Each number is 128 + 24 x the weight over its row's rms, rounded and kept within 0 to 255. Layers, rows and columns count from 0. Numbers have three digits each. The size before them is the row's rms in percent of the matrix's.

# layer 19 attention output (transposed), 256x256, rms 0.0793, rows 73-122, columns 0-63
098:079122177106160096154118120087126119158112076131147123121128105170093157120112099125120108145157167135172123101149145135127174140122100113101108126107145130139137136137099112132094134125132128
097:193080160152137120106085124100115133099157137120114139127106166120173148120125103121070099123132130119149131130139139153143115073095164143106171157124098146089166164140120101111080106150094127
094:129120153099101091156129126111122136125165152105116133118126177112112165146152129137177114130107156150135132170116151133095119090119114148067153123122096109108087117132076128134129168147102115
085:135067149154100096112059123119111120114127148118126152111126082078172128136131112132114129151079132144090155140116088118150127092125105081111107155156117118100137139142136112113126119114145162
090:115145127127123032129083152082165083141143127107156110145151111124100133126099163125130194089087118142133101178145167148175105130126127158110128133095136144143132144117105139111130139117155138
092:118130108177185127089105139139134135133120111114145125126111126150095133135117160143112111086122098155128115164113145130166130134144126157116119126096176150102177158132121134101151141165174132
099:126071174130093088146104141105082143098131094128095164144149121137150178128146152134117111133107140125097148154074065106115098106115147140116115145152100133111106118117140151112158116125106178
101:130162134105132156118114105132144166110127087099097133129114158170097140091092142167116128045138102110121119136153141129128110145094164141155157125102114128154151163112130109092134130126134135
094:122142128139159127117100116107146096103157132146182137109093077062173121162147143110153138128085131116155146148130101154122111108173129109106147116109158138143144151113118125133120116135122166
095:162108072136097117137123142148157111115121123168145156080117125057135127108168111071128150153138152093119144100151120127148116143132145093164105139170119127160155132157134117171065124114120114
104:111117152122140174113128169149149119101140137120085139154089146149092127095150134137143162118174128095122144127138168128152117124138120125153074139169138073135112061150175121131090090122142122
097:157123152106131095153134152088092164107131147148103149128124132174157157144066130099101100112121122139126147120122066122058109107117142156144096144121106128111101088141130126095119156129137126
108:139124128134142132131110163102132156136091131181152158115143114131135067138126098062127069159148133143134128088141120112123151171141120123120118131105144146105129145128163141121132125132089134
098:073143170133139126073118143137170086198096069089105114093124106122112121138142128134099117151153135106128168118145138127151171137130115141140109088125164137130118148133105138113109099080152166
105:100097146112161095181101157108116126171124171124174113155128116160034095162117148118158143099109143148135118132117111070138132135142145096124098123135191110108121122141142151132132114135150137
092:165136142178137071061095125134147099144127191130193139126120157131092132120119148114105151107089149146166136119115105129148104084114141104107126175107133133105146135145132145088114139148174083
087:092126110147204171075194129164132129103121127168093137136117107140112131134149114111119127155136150121123122110128143131124152132147118172171112111152150150128118176081170085119132097106154155
098:123124104118065089091142164101147128180084138112134171121138112164125119125141103130108155147136152123148134136108098130140154127095087114081090132140138097114108106146132168114120152174163097
086:096160107112104137139159099112089180120169122109109114150124153161124122162089163153109099128109123149129125137146107089090123119134159197137143109135140145111159098140117117110188145137137125
107:131124126186125163154138089125135152097123100117071116137144118114167118138118148163128079137155087125104160137143065129104121119126152141125126109125135145126120128114147142121144103126105161
110:138108090099131157177165175126108153114164117125111136082115142124172131109153145102136168126094158164104150102121188113099134143133095120159167144123134115144118116119118082127128146112129090
088:159109170118128065184117128118117116162139102106165117118154128146102175139073123113103097164113149136127127124140140120130147107072140168134163125142071143155161151099094150123139116098105113
090:111152147125158143054155129133161116122113104091108093152151142168144110130117099142122134104167089132144117118169152130146165154141115106117113112080151094136141158137143110120129107132123138
095:151110126103112092121111133115107110119153120114168126102099101135159135102096169101082165108090122181132091139134132153122116150128100113131137155125112133162172088118134166128151125121135091
092:138137155123095167141136145136137119130131106155121139097097183082135123136180124151187139152184122125167105121159198144121142132097119078088146176126124142140115069128123129151125089124093120
089:120082118131092074110148113088179140126155135144107144101152103132165146106168099100099120136131165070109145095126127142138128129136093127132096128133131141122138121166145122134082143098141112
115:191112117090149157113178163173070147082147168128139147135100164115143161107125113104146113103131106130113120129113130138104082129101165138165153151139113104158115095126137138128145150121108107
106:126149103114106120157114136142084121138157134108099116131137131115123100111094114137091110143113139115112116116142149112156132124121110154148167126112139143135117162125122108157109133139132108
101:086110153208095142118136105151097113142116120127125135101116145162116089175105120154117116162131135136167131128123149140140182151101112133158148101145152136111143132104084109140172101151151118
089:110162100146130125138083118125155158157122107138147085104172123156069117133154142126159115099143119150090137150138091093128118121169091092116085116146145085094147115145141149152150126157133097
088:114140110127115167100126116176061122118130117101151102123152133110133102130138112150159136119121111147115118102120131125132122139174111128129144121099137133128120137125160145133162121133128134
088:112125112103147102056135080127114078089101118138152122141115063091191158153114089130099153137099160115146102107116127123154114103136129144126136131115093138157137126108154105123145143101119126
092:099094196143090156136161116153107106124102100127142107110143153159126136124123106169151148152160145139126148119108156127139137148125117136105135120124110106139141122131099149109116142101164147
100:125161110159174139126173113141146098088175139134113095134124155068194137157142167163156141106110130149112133148131177164161124089157093136111172108090169139126116160092109100124132104128140102
115:145119132157113114164125115103156118114191175140127100144137153066186125127160158166137117153116111090126146148119131132109129095139160170094121108114135147132104098139131109126108136118129134
083:154146111134132149182179141131195113170189134125110114133147135131114101103136171138166134174140119150152132135169160128109133153107097197168148123113097140145132133099105119123100152069105087
081:094068161109141089144147077097128077121177110138100153175140112155119148106101141177143162118125148100135113150087146162118141137101128174107158131126072149123127133086090137115117137092142149
098:138166095114164141114078149135093118096137167127164146089085120073122130168139160116133137098079139158113130103110150126145081110171115130153176162125162157111101170115111110112129142135103132
106:148177108113150125144122115147129109112171151104110082113109103117110136102120118133148135093114105117120140168158103142141100106162158128162122120140132093124119112157166158137117134122163093
091:106133196141162115124119160113203122185095126143146113111130111185108147156117069123110120122143105103122158129137118144184147110154141072125098133109163113103128121141117125140135120153130098
103:146128146134182153121070151150145140121108191165185145131114129100115142100152114088136146135151138083116125113099148139166087123132119125120138129115146140144117166148165137098072169095153114
095:135092176114165142150116135077141151141152088139095136165121153193055146106091138134122124059166081128085118103130179125140128147100149134142165154104118145102122144091106106154129136092124153
107:141103142150132096114065133091134109121104104144137128113133114080168127139180151144163139099109131142100134144120108144133088111131131120110142185128113127145138144134133143131100120120119163
107:100116123143166116124118121100133150181130124134088134137111120164063160116139114151091109089130143105122112113101127115147159105102132126138147115136154157060124172113101109116139116108164139
096:126179169102114151149114152150137143122118122117123089122130148115098146099112112152158125107184115117120146158172129151122094136144129125133092123146146090141086110168134126134103139144129101
112:126123119147138130090154134163155103149108122144130155133101091112126144068147099114109160196126146087144104121121124153139159122146165153150116112152138157152164144161146108113108104106126148
100:170133139092142119149125129135135164111097132141136156137147114111101187109090119083106103130140136081086135133085093126134093144135114161164085064161105138130126183134140108126140150143151131
100:130133083128173135141120116132095098103155117108112120140103143104099139108118163174145116055128112168146114088126151151157120112084166087106167193092121129124106121161130150109149130148126138
097:135177155147172131131128156116186076139148150148119150134101098106143137138093140135113142156135110113184141152171179139105133132110115189153097128104093130139087113124104097123087180114124079
093:103142137108138136160192168174128120135153151118103121122131106148093161099133115135104117156153136154135142107156158101096134148144137136164145153153159121141107121139118111150108145134118113
# layer 19 attention value, 256x256, rms 0.075, rows 74-123, columns 0-63
096:126108160133125131173173115134142131202101144108127146128142142150158159139219114132144172153130122137136163163124123172124098123141121075133151132113111152129090120142116084187137153166129118
093:106101139137121157164123151126189133061141113104089125103139111127146127108141104129139078134126153096108147148092164136127164162079123165141091128136121120147128104135124135162104145112113101
084:126183164156117112144136116136157104163141092119129141106138106146116194114160151120101135127144153119165103174091116179072113145107150141103133150137132142101143126141132096169148122134111161
095:134111141143128116119153130143119151119125108113131108085104064127121122127148128143115112137155087132127133149108144134115110176152180094114141174131142158128193112114182114130142188154114120
092:141143127150112102103120138169128139162126070120145091141121125123132116153128112057153124129138097163156106106110136116127101157129141103072130108103138128135160141127158082096148134098138143
091:124140123112117151159131112126120117147127146120150110078163090139131131133138117102111130152099103130137066150089156151106105136137101165141126167172147153121149140136114119153127118141128130
100:129128098127142132127159125142124151176124102127141102159098182131139158122177106082155162126134119139115112149150123106169096149122096100142129117117090138122155139122134124139118118112142132
091:123166169141127102124148116158122122134104134118107121113135133159118169126211120137132119140186169150160120144092129153076104133144167102107113184133120161108133151155165064164146143121121133
096:115129165125142112130118134102155119131130126130067128157094125120086149155131189121107108099142131112113173153152120156076122154084143111124116102128115089137115120127116155136166123116129132
102:139103132117126083138111117093138117144160106154165144157120147201117124126117112158119131128150138146142071155160093088152111093113111155131136160142123082112198161136137159098085121133127135
098:160125128161141151119167091133147123117113167112108150141134133087165166131142118172135141113082131117107135141092141088125155090163105156104138139121128172138134195133124123134158132153114127
099:129131132131152128115119138132137131109094171127177104160093136114128095141168143139128157140143171120111144123087129124158090112126141089108156101086131123123116133136098117122113102099121130
106:127116109140090153122159128101113117143150110132124127195078151140112123127116097151110160178110114116124086135101112085124136159107146110095088158147142120125116130122113098124133097124104150
107:126125142126134125110104134118107106102144162157140114119133102182107124134100130085120135104170140141121118124083143112111072120105154123113112138125150100137182126107155149093116160147095128
100:141096166165144072149125120153136134170134105133086141072122100124126168148105122125133150111168124115122159138079128141078121152105138075136144110096175144117143111129119123125131178182132115
098:122133102087121147107111132123105116157120129107176150151143107170123133099115127101126152139104178157123100121158116091128099088132113167110107109145099065135140115112143172183131108157148119
095:128134126129168145158099110145156128131141090138094116077139108091134122131066158130127137137118101136120112119145169117136117155123147136134153086109159168144159103130073108143127109138141111
093:114151089124149142116151159118142142083113128109153132128110169105171092140139105153139135098093088131114157136134181110184139152182096162108093084121114124146134156108131113113144152103135146
105:125162098118106119179146111178131133161111119134140114155112180088143128130174150083130147123104126121132115124117161165146140146164100106126133124125099169116141135124117108152137109107139146
107:139126150086106142087124178098152126077175169119134150165119123135135127146112138157148105132099164127112130137176120154116165103143097182097128077152130093120118163127148146126109129130140170
090:108106126125105171101134122126102130097120134123124086107164126152122131118167118141134141134110108118122119125150120171123079168156181085112082153135125160180115124109114146168156126157114097
095:142093116129119115123122129106091130108116090127153147185073181170143138086143127120136189182144155137112126144119133101162091112136162121136159150109110118092150109144107112136068115134158117
090:138135147163146128102126127114117137109133118134124132080143115137145163110146140200135122131132098125140145126169114146090120128162173152109168148128136141132162145161149084128168140151134129
098:107108150153144122136117115104179125090122160125125104140148162150122071128157112178147085158145169086135183138123129128124137110094145108133157140122162137113098134151122113137131147100096128
088:124129123094167099126131124109165119174138092132142135195104123123125137149109175106127196154138116159126143147148111210172115151134125162117134104125109112161182127097096107142106082137146159
106:147096156137138103101079141095102140188138171121147093084158144120124159115147140131164111130115104139133158128166097105105103076138092120113141135152158131131105119144172145116107132153128140
106:124154135114124146131146133111119115086147132119189135114158134091122153118131150176140160124108123125124145120151116123157117135135129173097125052134114145120079134111133119115108146138180157
098:118139110110150160110120119143141137136160147101164130097128111106124114165175124079130113103102135132125129111094141162138150139155158106091088090140117138123098114116139172154127140143106115
087:116129106133149106145078129152126131100099099163104112160078139111140076135079145105091127083157152151139136118131123139148128135078154096152103118093114095124144121151100160087117122102118160
086:126134143103115109142093143099128126139142124169169102096145134113119180130124154084142130154160108122142109100147123144093096136155145116151135116139141144099132080132149127075078119111161152
088:114140149137090119119126135158102144162128158118122174097141097117094162127145127113091123172126151147157141130092112084071127117158142140099127147145130131105094127148140088141140107134153113
098:153127147134107134105115141105133107166182127138112142133129085118103188139141099118121114167122122097129086119123130146104123111110113153132100129152168143144115137109145115114069102112113120
099:131150113093103120127129169129136146128157105086141127134099132121140141121132130134144133130144137140155153120164111149120171133128134145086143154124117151121105129127176071147140157122166181
113:145141149119116111148155128123142124140148143128117164139123121093139094173139124148126139131140123145110167153137144140150167157192087112135151132155159165131125146109135121126110170133129126
088:135121102110125132082147145141139119095132140114120094142112129138140080142144148159115094145116143097098136116186128186158160128153149140088102140134125111155136142135117174126156146133117133
080:119142134133103144117141132144103124139178141099152114060177094147110175110127112098115114190110110120128088139146151157135104161133126177144135177174137131119154108049171140147113149157130106
092:126110151128098122135136130120126112119107152125099115104141108144135172117124076125140143092153161116128160129114132118074157099117148102123126101132126095100116150131153129100114142122112148
105:128100135150127099145138116154104130134104083159092143130138130125115124138085155136105078085124108127146152140143112111095158136121126145158093136128126116128128136126137107111146195129120140
099:149116103144119108113110115117072117150114069154086124158098147164139101129100154105100135076129089133150141098117132107160111111097140101099098138113131110166144103106133133133144121154078108
096:153124139136117083112130129090104109213133114151124100140148100144096169134131126119131165104179131127143134114166059134108065088119104100127131137123152101122136136126180129131088078171140147
094:143122119144118119114161115089119110154148140115182127145131190223145169100160107121130192163135103131128138140185095127176043083144123106149137141144128103130155104089146132132111121168119127
103:125144147103109124185123139150122119120100113113155129122121069160120166130154103068109126132171143134148085160086131153101114131103118144150157193131131124068155142152136081143121117118112141
103:126135102157118147133140117121138133182137116118171137104151149153123139110084120088129169132106130133135113121098123089145103136111131109157134096139138117151113114091129095156150142152151104
101:137095121144140088124145082119135116123107112143069110165134151132131110100125102161148093097149096110138134125160093082142110102114113150158133161116119136137133147150148152063111142123108153
108:122117128140120129132133136112143130168103124133162136156131109170106085162128136121130093162113123155143103122129128117119134158131147114098100125126146107152099102120121121146153113129128072
105:138149109138129130125140120113105118219127149129109111124139130083103184146133131153100129121088090146141102099107070119093104127102116118131083149139155118172104124116111151090097091140130162
094:124116148126108133165121144119160148103128062118157115148159178163119141091116128096163146136169104106129147152149166135101127150108113096149187092118134128094164117128144124108102143096118100
100:121118112134120119115156107157139124102127092110070105163119107131143137133162106154106106140120139127140182131129126082152173101152132133067095143122107103147124166114134140144143131150096094
092:150084111147119138094134139092129099093155097135135131160121136155132140138140154145139123151084144104139099102146123155131118101127126164115074120160148114150143154116136179098123125124111129
091:100123099146085130124145093119143139140146151125121121107190096149148146094153120164102094157102166122144113147150074120120125085114121171143090150143105135135096148122125171129132085159141114